From a checkpoint of a small transformer trained on Wikipedia: 2 heads of 32, vocabulary 32311.
Each number is 500 + 50 x the weight over its row's rms, rounded and kept within 0 to 999. Layers, rows and columns count from 0. Numbers have three digits each. The size before them is the row's rms in percent of the matrix's.

# layer 12 MLP gate, 256x96, rms 0.0966, rows 33-55, columns 0-95
102:598531480511551482524498532515426469520443504593423404472574546558415445401446532534488482462550488561413493436471581483465499527442503469490436468520492505492598567486595440527426525477533475469579461511477480440491518508577610496455477434523552564443503574465608479442452544502484460511
094:479479507554533612529490414517645493517496432563459515531557449521479549467477528485508505505456546488498528463497467565499510486498468587441572439554440470367559557489506527446563482567545468499416466458509508451397423494527517503513535537462496507481427509519383548415592564510392498517
108:512503540534521475539546389386621530474529574484522551563522548529552529477493492503434493591561473509450506525482563549420497533452509500540451511547504535509513539397541513541400602520506500461438478500484535534580543558434452411442511531439537526535553578528553412467527591548480509403
103:495596523501476529523502465389431479575409543498547456501531495492443541482358539503449463549553591478475565545478504465511519396589417437511569527543509417483498445488552537530475513538454628487467486556432428451511524456411524542505504513536513487492486427442513437502493507571454554420
091:505469476571531512453544518460533490387543536448495549392467569446560491455467490493528476482506615453547503511474405519400456512527450467425567539466531466436476493538445433478500427531600478478469542495491505496448493510518545395506388536466453514564451546555393584462567458453562553535
111:559472466429531522542475443562522528510574579572584511475463535588544508485547557469493538440541510554450441387482477558556447528571526463470455533542558479511518499674453492526430519450569477582543542501482470514585566535504555528520413502514554494528441477501464576412514572479455549466
110:508538562500512449525506505449540498487495442452488536435447469504508526489396526510405494414456531492513447517433499509526494522406538546535514512488504498453404453523516502605423525617439544514426559519413555455572520533572481579454569462538516608449446448553502437462610504430544418527
103:472452529547379352515386479470525572504560548511513485465586563495459525491466529544560518475458543510452563474468527537484471433478473470574495471533498538488539517460500525487451614428496508502547538488486451502472498568597428586492514362403552505468533501413510483537557476441428502452
097:562588481505556522455511498476467507552568529495553481498463524578624454490493487496476455530466522464493467514481596468462487422457548510539472507513495588375580534424462444467495505524497547549552559539588573439525533441452365528513516559476537436512482554594380510498422482457476456435
091:411462420453584441409492461484514489472576540540451552521482479491432517536438526475458490520501603425397472509514444531527404448489492448434528456466405596484524560482507536539516495532469528471563469450521578541465459504524467586523510435464551459509485492633633478438515486472444554514
106:567506509463534459476503532469538558538456441442518500462557531475503482500554461511530531521540545528503482490462571544491574431582400492522458392441505395607420534371467501421544522407535460435465529513535566458555466497448510438515443583499469497445504425393444538487467554479507530588
084:554477563460506563568560558515425391413548475515433498461540542500592509513464524454489508541441440459422490464522406517576515555497468495594490575405448461499397486535497583445513528524443433492533465503525480437568557534505405534506482472475578523434442527525464563547478453462508394534
107:533471577488460513514462438561479583470488477468490529424552478511490442528611493491478553498435554478427511464474468565453416518439461516578498446495556606421517503498472378524423474509503523552481510564328515496486535537476485462420455491593504433511459472528458477445401510477592485476
103:579541584523445489462463605434498524605539464531431456490428589479458614429504558503447561466565456489493473403511512466533500487532584438537538471447467520385445508488494462480450566483484522585543501532472565497543502451519427509471458478571409553533471494454522568467409484515559509562
111:519470443535537457454477510502474579522542568415453449523582551527503570475472441551486588503447401569481522469479455423569452535438488518521538556520449435397510554495564402411470522465477478585552531468443512503588414494469486438531433517469530532571533432551554568492453499438575484446
106:495515549469491504589454438488544509486530580507494485470503593410476566485482505595575514464444490538457449519313468377548472520579390535507457460470439517537511392492502471461499439474566465490506546532536549506468526497380528512459467437450451477485575529467487424488459555502505500481
093:502507425460509479565481506492474497512473486496486531454442560514487441431413422473532474456436504523498531462402473485539515613542432570529592373533489585544522468437435527582504505527502421440432502431455569529401457530397481513474451448451429444453514515547518536419528484562416498501
101:460479569538552487463445433476605456494478452462449485557484458595588468426497480525466523463439522420466410500498533546449494522449639401351504436521494513464531423454515487441520452541478465579476526513424546521437463562536521502500522518515465468537498490560460576476476534586544557563
104:449579491431581404439452494470484517439371513542458408446546480471422595566464537545494491546545486475437492527448483592508457446443501527561508586538495443475474546493424533512479522387456465547498506466463524506435558542533461543470440473530458438496576442486576489381498488427485476517
100:539499457509533512559530537515415552493518563522605548391515469586480492490464448554506418445523547554504537533518473507466444533463479525595617464531541474595609504586471418497543446467416493502529516484519550501566460624438441545505447552554524538525517488527507621536553481473476528457
119:557606571450487450503528460592494452487578656490527550581483477537512507499486564611596537571427449527435503481511479532508600520438513559558475578597449542460523504489512466528515586520439476520531547557572588463542498588501488496485476510569480564523435531480501508509533512552453481501
102:566403476411580499443577431479615612471549553516484529445530495515500590477492482494496482486508465524583498497512507571486543497491505546509472455585454484436508452548447396505505446454459517494568579476465539530496478545535543508342537572557454521475527428590428548513456522492496545571
096:511485550548530535571521524508429459475459488419506572499477513428598503451318579539394490413473459455534559497530471468489449488579540448533498547470501557626498405499430511544448511487490483467528525464484550500479557456409549487428494571540527482498465423549477499504528547465546520416
# layer 12 MLP up, 256x96, rms 0.1, rows 33-55, columns 0-95
118:420479565526481486601538434548482516442542491480463511548525473556528607598517529413486497538459577438583517573533503577515503464588476512542585518505578454444512501574483498498536451477511487530444496489537442543441466462510450469598473469482402489611447545566420512607521439532537496447
095:499523555565457476417571526452421528543499538369513427550461571421537426499518529552508495546442552478562458568436503486478449513528506432460490476486491536484443520443468566476400544554415458510474548492508399543446409498354508535524502460516480486471541551445631489505513494544555490481
109:525476492533448539442428498536514463433432504530484482503531534600476490534574447507471510556564569531456503561489506501559542498586511462435561395475413594613420558514512482550563617426475535491496445516492506508462537477444372480483521517575502532500483454500372428503456466577521496532
096:447490488458448553538574442523462540455422565456537484491484528490628557423478498488483413485482514447455498434518535526458544546393426590488502575533440596480478447474495483563606506493535559542477496574518515540570443555567593424447558567460456463557517423511449478486489545543468535553
091:551497411508450545526463433431446544489535491470515462581400526533561477526563461530575469539473503509505538531535442509512450511436514505441497371492515526530541602431440466535430458498470512532462563498539399577425441488489572556524433529515507410495544468394424464470393480450564522458
102:570508466532507491477525458560473605502519476509556501393526537504497517442563525525456388457382572481449550535463551537513440509526515471597501518658557471448498477592507491396526583567532543543473539528510556489495511476462492543480528496522570530466477508601502544437412508587501447448
096:446498486521490499562497542511477523472467500493379439498547575531516474487415571388461478395527480441544478481521490529525545421402521545546468540572477397506602433477401439485489577463467510576385522534515532495497499421509554540528458499505450579460505555545576477488512548535501393530
099:519518554490554530566586498563523454472398451495407522404450512538425555428436427533490469441488524517527492479591530471492496532593556488558490537475459492410469420625465476464460477510498549584547636479504483515471408501468461563520406470461478486496601484477559520511461520521560490501
093:541547438484521449534486441444563584561498438537457399435550421504592536550499478512460500463454466510463518411476533542560537434479592574541479544447536474431521519529487505387498474570481462505528504479597557597503467458460494477492508513466593499546411525414427565561417466510484553556
108:435518603377472505599542470396513433409446491468513464502519452601523548472548438465489580549471569506479475487503550386560499560488520430466490501485517524426533513514547479498409565423555445569462531467488525501550494570472466399519426477474406427461461568515513555481477520518514515489
095:555504512508549439519498435486555499550449546548490519491558462411371504415478500591462515550560480548538586519440470441487426503507484466448399547577420409575474503479462443419562482461547417450593544432508536421509579448508491508513512475448440483465449529463598491453516480549533499504
086:532557469427473555516506518546442457458525506477423436390587539566518433562532494478464526506455388452499428425523514434486423510544552572491523414435512542523450565525525417424511456505505475489560560559471476522568544545522425611487560475520542525536469548496499506460384517522548405461
094:567488497492476485528440484489467455532441413422481428481565482416479427484517494453421554543414555519426438428534572546530480544511428500582429603419522586545497438576448511486574543608503477492450478539450472506506548548396530426475551521532520478490508466447559428479424465469513471515
093:538534506449438585591506542515490454463584569459542619541520473536481491422463395487525446580486498466543516499543540436512450518524564433436524544620480426472498415503435506475564423458460450419453587497492518516576590481504542487516495487527495485513504565558523492622491464551481535430
102:451549498521558524511518573428455525395484502569516504491435464466480556519486459465468493480591538428532440516603616516421512427567505541494471493490504511564437460493453560581541575461436619429456461540554548542523453472561513531436480518480479463493493471498552464523497521557383633504
123:491530538572603516548486488407442575469476448595460464484454456540457456550537510491516442530482568463501501468531335512519521456374464492482558649553542538484563576534561493461570512483487487478517438472501511529484460464516497463536477527520539467423553495570577494480561390438501467512
100:478526500440505533476520604457551565589520549550514523587430468384474513568472502518539631526452500482480477452501500514490437447504503512533446520506452440493514461484492487528515494443493467508553534532515431474497467526494521562314575477416389440508537457420379576510536538496546477508
088:472451428529461446460457568507454460479569515499497557518552422449456506534508503481550530470448456480379538397477534498570497404605510510459513577444546505545502559546497509543472438550517567463536505476591478567392514441441547540455502456426389515499535567478477486460459418422502407492
092:599493392543484480429572436431477596481489521538548502446464486529434423495480521473509441452502482459525507528539555550507422514501527459551449444431523588646532499466546591580455539497465498576562483531596470567524520454563528444498590498552502530422456557475501461545522531561563517513
123:405474525454518530502515367501540528544412504451472434572600503475447469575459529365501470508505597540476461471453496522549564497644582453494428464435508550501462519541448606462489535486473556505523490418515450554452522438452520508530485464430448470394538522491506509554499480530475494498
136:453513382505511528493464518483427518517525474487493402412475504423505487530557526370446409481556516515499515489509475529539398414560426425527516377446450470526429427470498563494534439528502499522509444428471442580440586478500516516492469480423422405501559553519523477565487484480532566482
101:408506516613415451460598508470491499461504538473571473537511506466480544561500418477512515518559499442536493471612475540511518457486514551499446554415561593530492490567548503524514587592435378486429437536564494508541447459430542464556402532538455465468462544521546417497515480481579476445
114:444532583520530506560516512577512482418460437589494489492494500578470474423520451458425478488515478505442572520589551463541527581448504494523586582526540392583524466552575508412470479617434562510435544458555443522478449479478541478440510489601547541543451575561517542518466541554475534507
# layer 12 MLP down (transposed), 256x96, rms 0.0952, rows 33-54, columns 0-95
109:504575590482547459642458372476527436465505499519551495511511465545544570486474407492502498468460553451469539603504467598555461470528448526505456443445442427591585478570476463561612453463537556480532458457548455537515509466522475439536458550475518509468597529542537486557484463456539451492
092:492505513467436496571472494575515499458565488512505546506442430491532563471475442467509553626442451532524593504518473494518554528607398551520553433547503499471568462518477509479523500460597430500475481541539592452507460461473521477518502477533555616589364532540435578608453462467484509543
106:463535508537495447468504497514572489459520456553486483449582452379527510531532482464465519504516610469489505448483543552437507528471461458445526514520589523446642463417456542511549383510607528614532508428540571537550554482547614526511585485485498479503539495465501537513595507488531592520
100:516419514544479402482460499539550549473501370541442495496568423557473492485577440553559579495410506523529545532564520514397441559492456545521426550513577423518480558495428510543485428437495512509507537396500554519466486487559479434571475576511559461466588553539477436489558449427520477476
092:451535554542498490436510440504513410482541495555420525414547585399524464501452561497514502481514550431476474524455474505420566517574503457499533417471511460485508463595499531473578477485552510473505523455440580419505550518489403419500476450501460532518371480619549548466603539529562547564
105:401486504593531454482499547379478484499458451436479494500541458513507496481482489507513433526553498409564564577475445469506511520446559558540554453545464437454570510372495545421530494599489496449499432500496516433390499492472424561450542538519485515470499482550613457529416454589525421533
090:571526500570526488455413548526441475507572432489532454468476495498516395484496586562565554520439555405430451468489573514456446518538525533498473574385548505555488606483516504413533458561480500418497497537512472543524574550515481545548465469533475500399480454528419401439569533437482472431
095:535448528577504452586480511482532427574409635525446457498489538534472542443489505482542599341455492536564452459551539473613519433479539487502449548529492514528585512549481526439564463497547480546505537494581468499493503491532495564544484568499484573442604436478514436498510579479535471555
094:418508542589458565475537527538482500475437537471473447513486478544477538501592517442516475528548518544527529494480519513598544538457438417388498528564501496452494491535464391504511431588383534557448549498409521492591442525569525528479541434502452485399529515457597550464492524504560379489
104:474501594490526546613505484413489453427468493499514445525466531622545558412562461476501547422430519543527643537437490581468556478455494475548501454506564483480556534457571498490480587473523511472597535491511428440477459524519455480588452510499411483395523570472473507497590475500522527478
103:508392458387533412471474502496503547462415489463510525611492491511494445630516511536580574495540549460535462448496458500425520533529442456526456550518535503487455555465463446473420498548608426412497501468526529546562372469494579484472523514524494468475519431435406531465494572517436495523
089:600441490436455435516576567525488539441457457557540440512562526577524511449532400498527551480502546623458524553595539547532595529496500433470519629505506556474493496515470525535453510454515498420506530472484423553517442549514409593505530587481510459455617494503507540449507506446534441525
089:558505414499564573558551487507521484547521503504559434580439548476568597487514518530506502496518494437528515509535460417559589479593481524538539471616499520493471611438572644531520428522443497528483495441556476482474506478546461463514484518571395434554397578525552543536555503511480484495
091:455478502503572449506522472525547500473573416537493530455462465611488539568460538519460481485547543501517463458449454535516553566591502415450478639482519589636498610507524448392518518486506437583499486561412484455499433469486526465502499557401550492523507449532495591512497557533543482483
093:606533495458419543528393552492514451569419450435500634513488548576395573555493489543547459463431560517551533545537531478549513485482517485487582470495501565556456562510485442497588411513492572482555478532571461467515489525559529525539538459524529441521481439525587572544493538484426512413
125:510499532514532474486428427502530504541522390537555457579521494559498535569460512518519491570519494449484570499515524569527578531436500454481465382589500542489481583576485571436604602474524438476498514513534447456560448483483551612561418482406502586527598543519494443466558450484517486486
102:558574523425484501393510552514513536553374534467481597542461589524472473531439474533493462504473525565503514481503559515520412474429511525559537549483480496437516442454451515431554510495521440472477528528539544487524500551440524559371583571519370471468556508435512382488482581505536447447
090:461522483498447554501423446582547525499514431480483459518500448590606527545499521562471475502519524413514551489497524494441524472386461518436470555558495458456514499477478450409554481498509380562627453524571556471444490543537360508389486509561563476540453535490502489497567421510551527515
083:639481492509488542484588501430499581543553525454538600478458471548461463443436508508513457507470517596599568522509497573502457522563445493540517436509482467520550407514459571550457630473431515608517480539464579496503473550556462406448504562515534496546429598512501501551463468513488482470
128:560498551526526570615596320458538501476444510481507485430521536558456533547464499414442436462461590568481410546471442519508501576540523494537465462482544460570481508549464473483506542508431531505500478553519500541474486439483555506491448533402495519617581451487551575534495505454508511414
121:520523386555478547563460542537470551554546454382475496444434550503438492473493455457492500522526495445508478517476569433580504423506514455525508314593500461378485466582491568565548427511496445521468492459563430517496483499533547463499523560504398453494550536516549490511532448510524504432
097:504499534556467414530429387557540420496409453500495479468469515498530435490533522484418563441483563503515442460412525381504552505576566490503478519556404514478502486423549476519509560447470493548567494528574512439458611487526495472513470521404473538458565487444534477501540478514608465374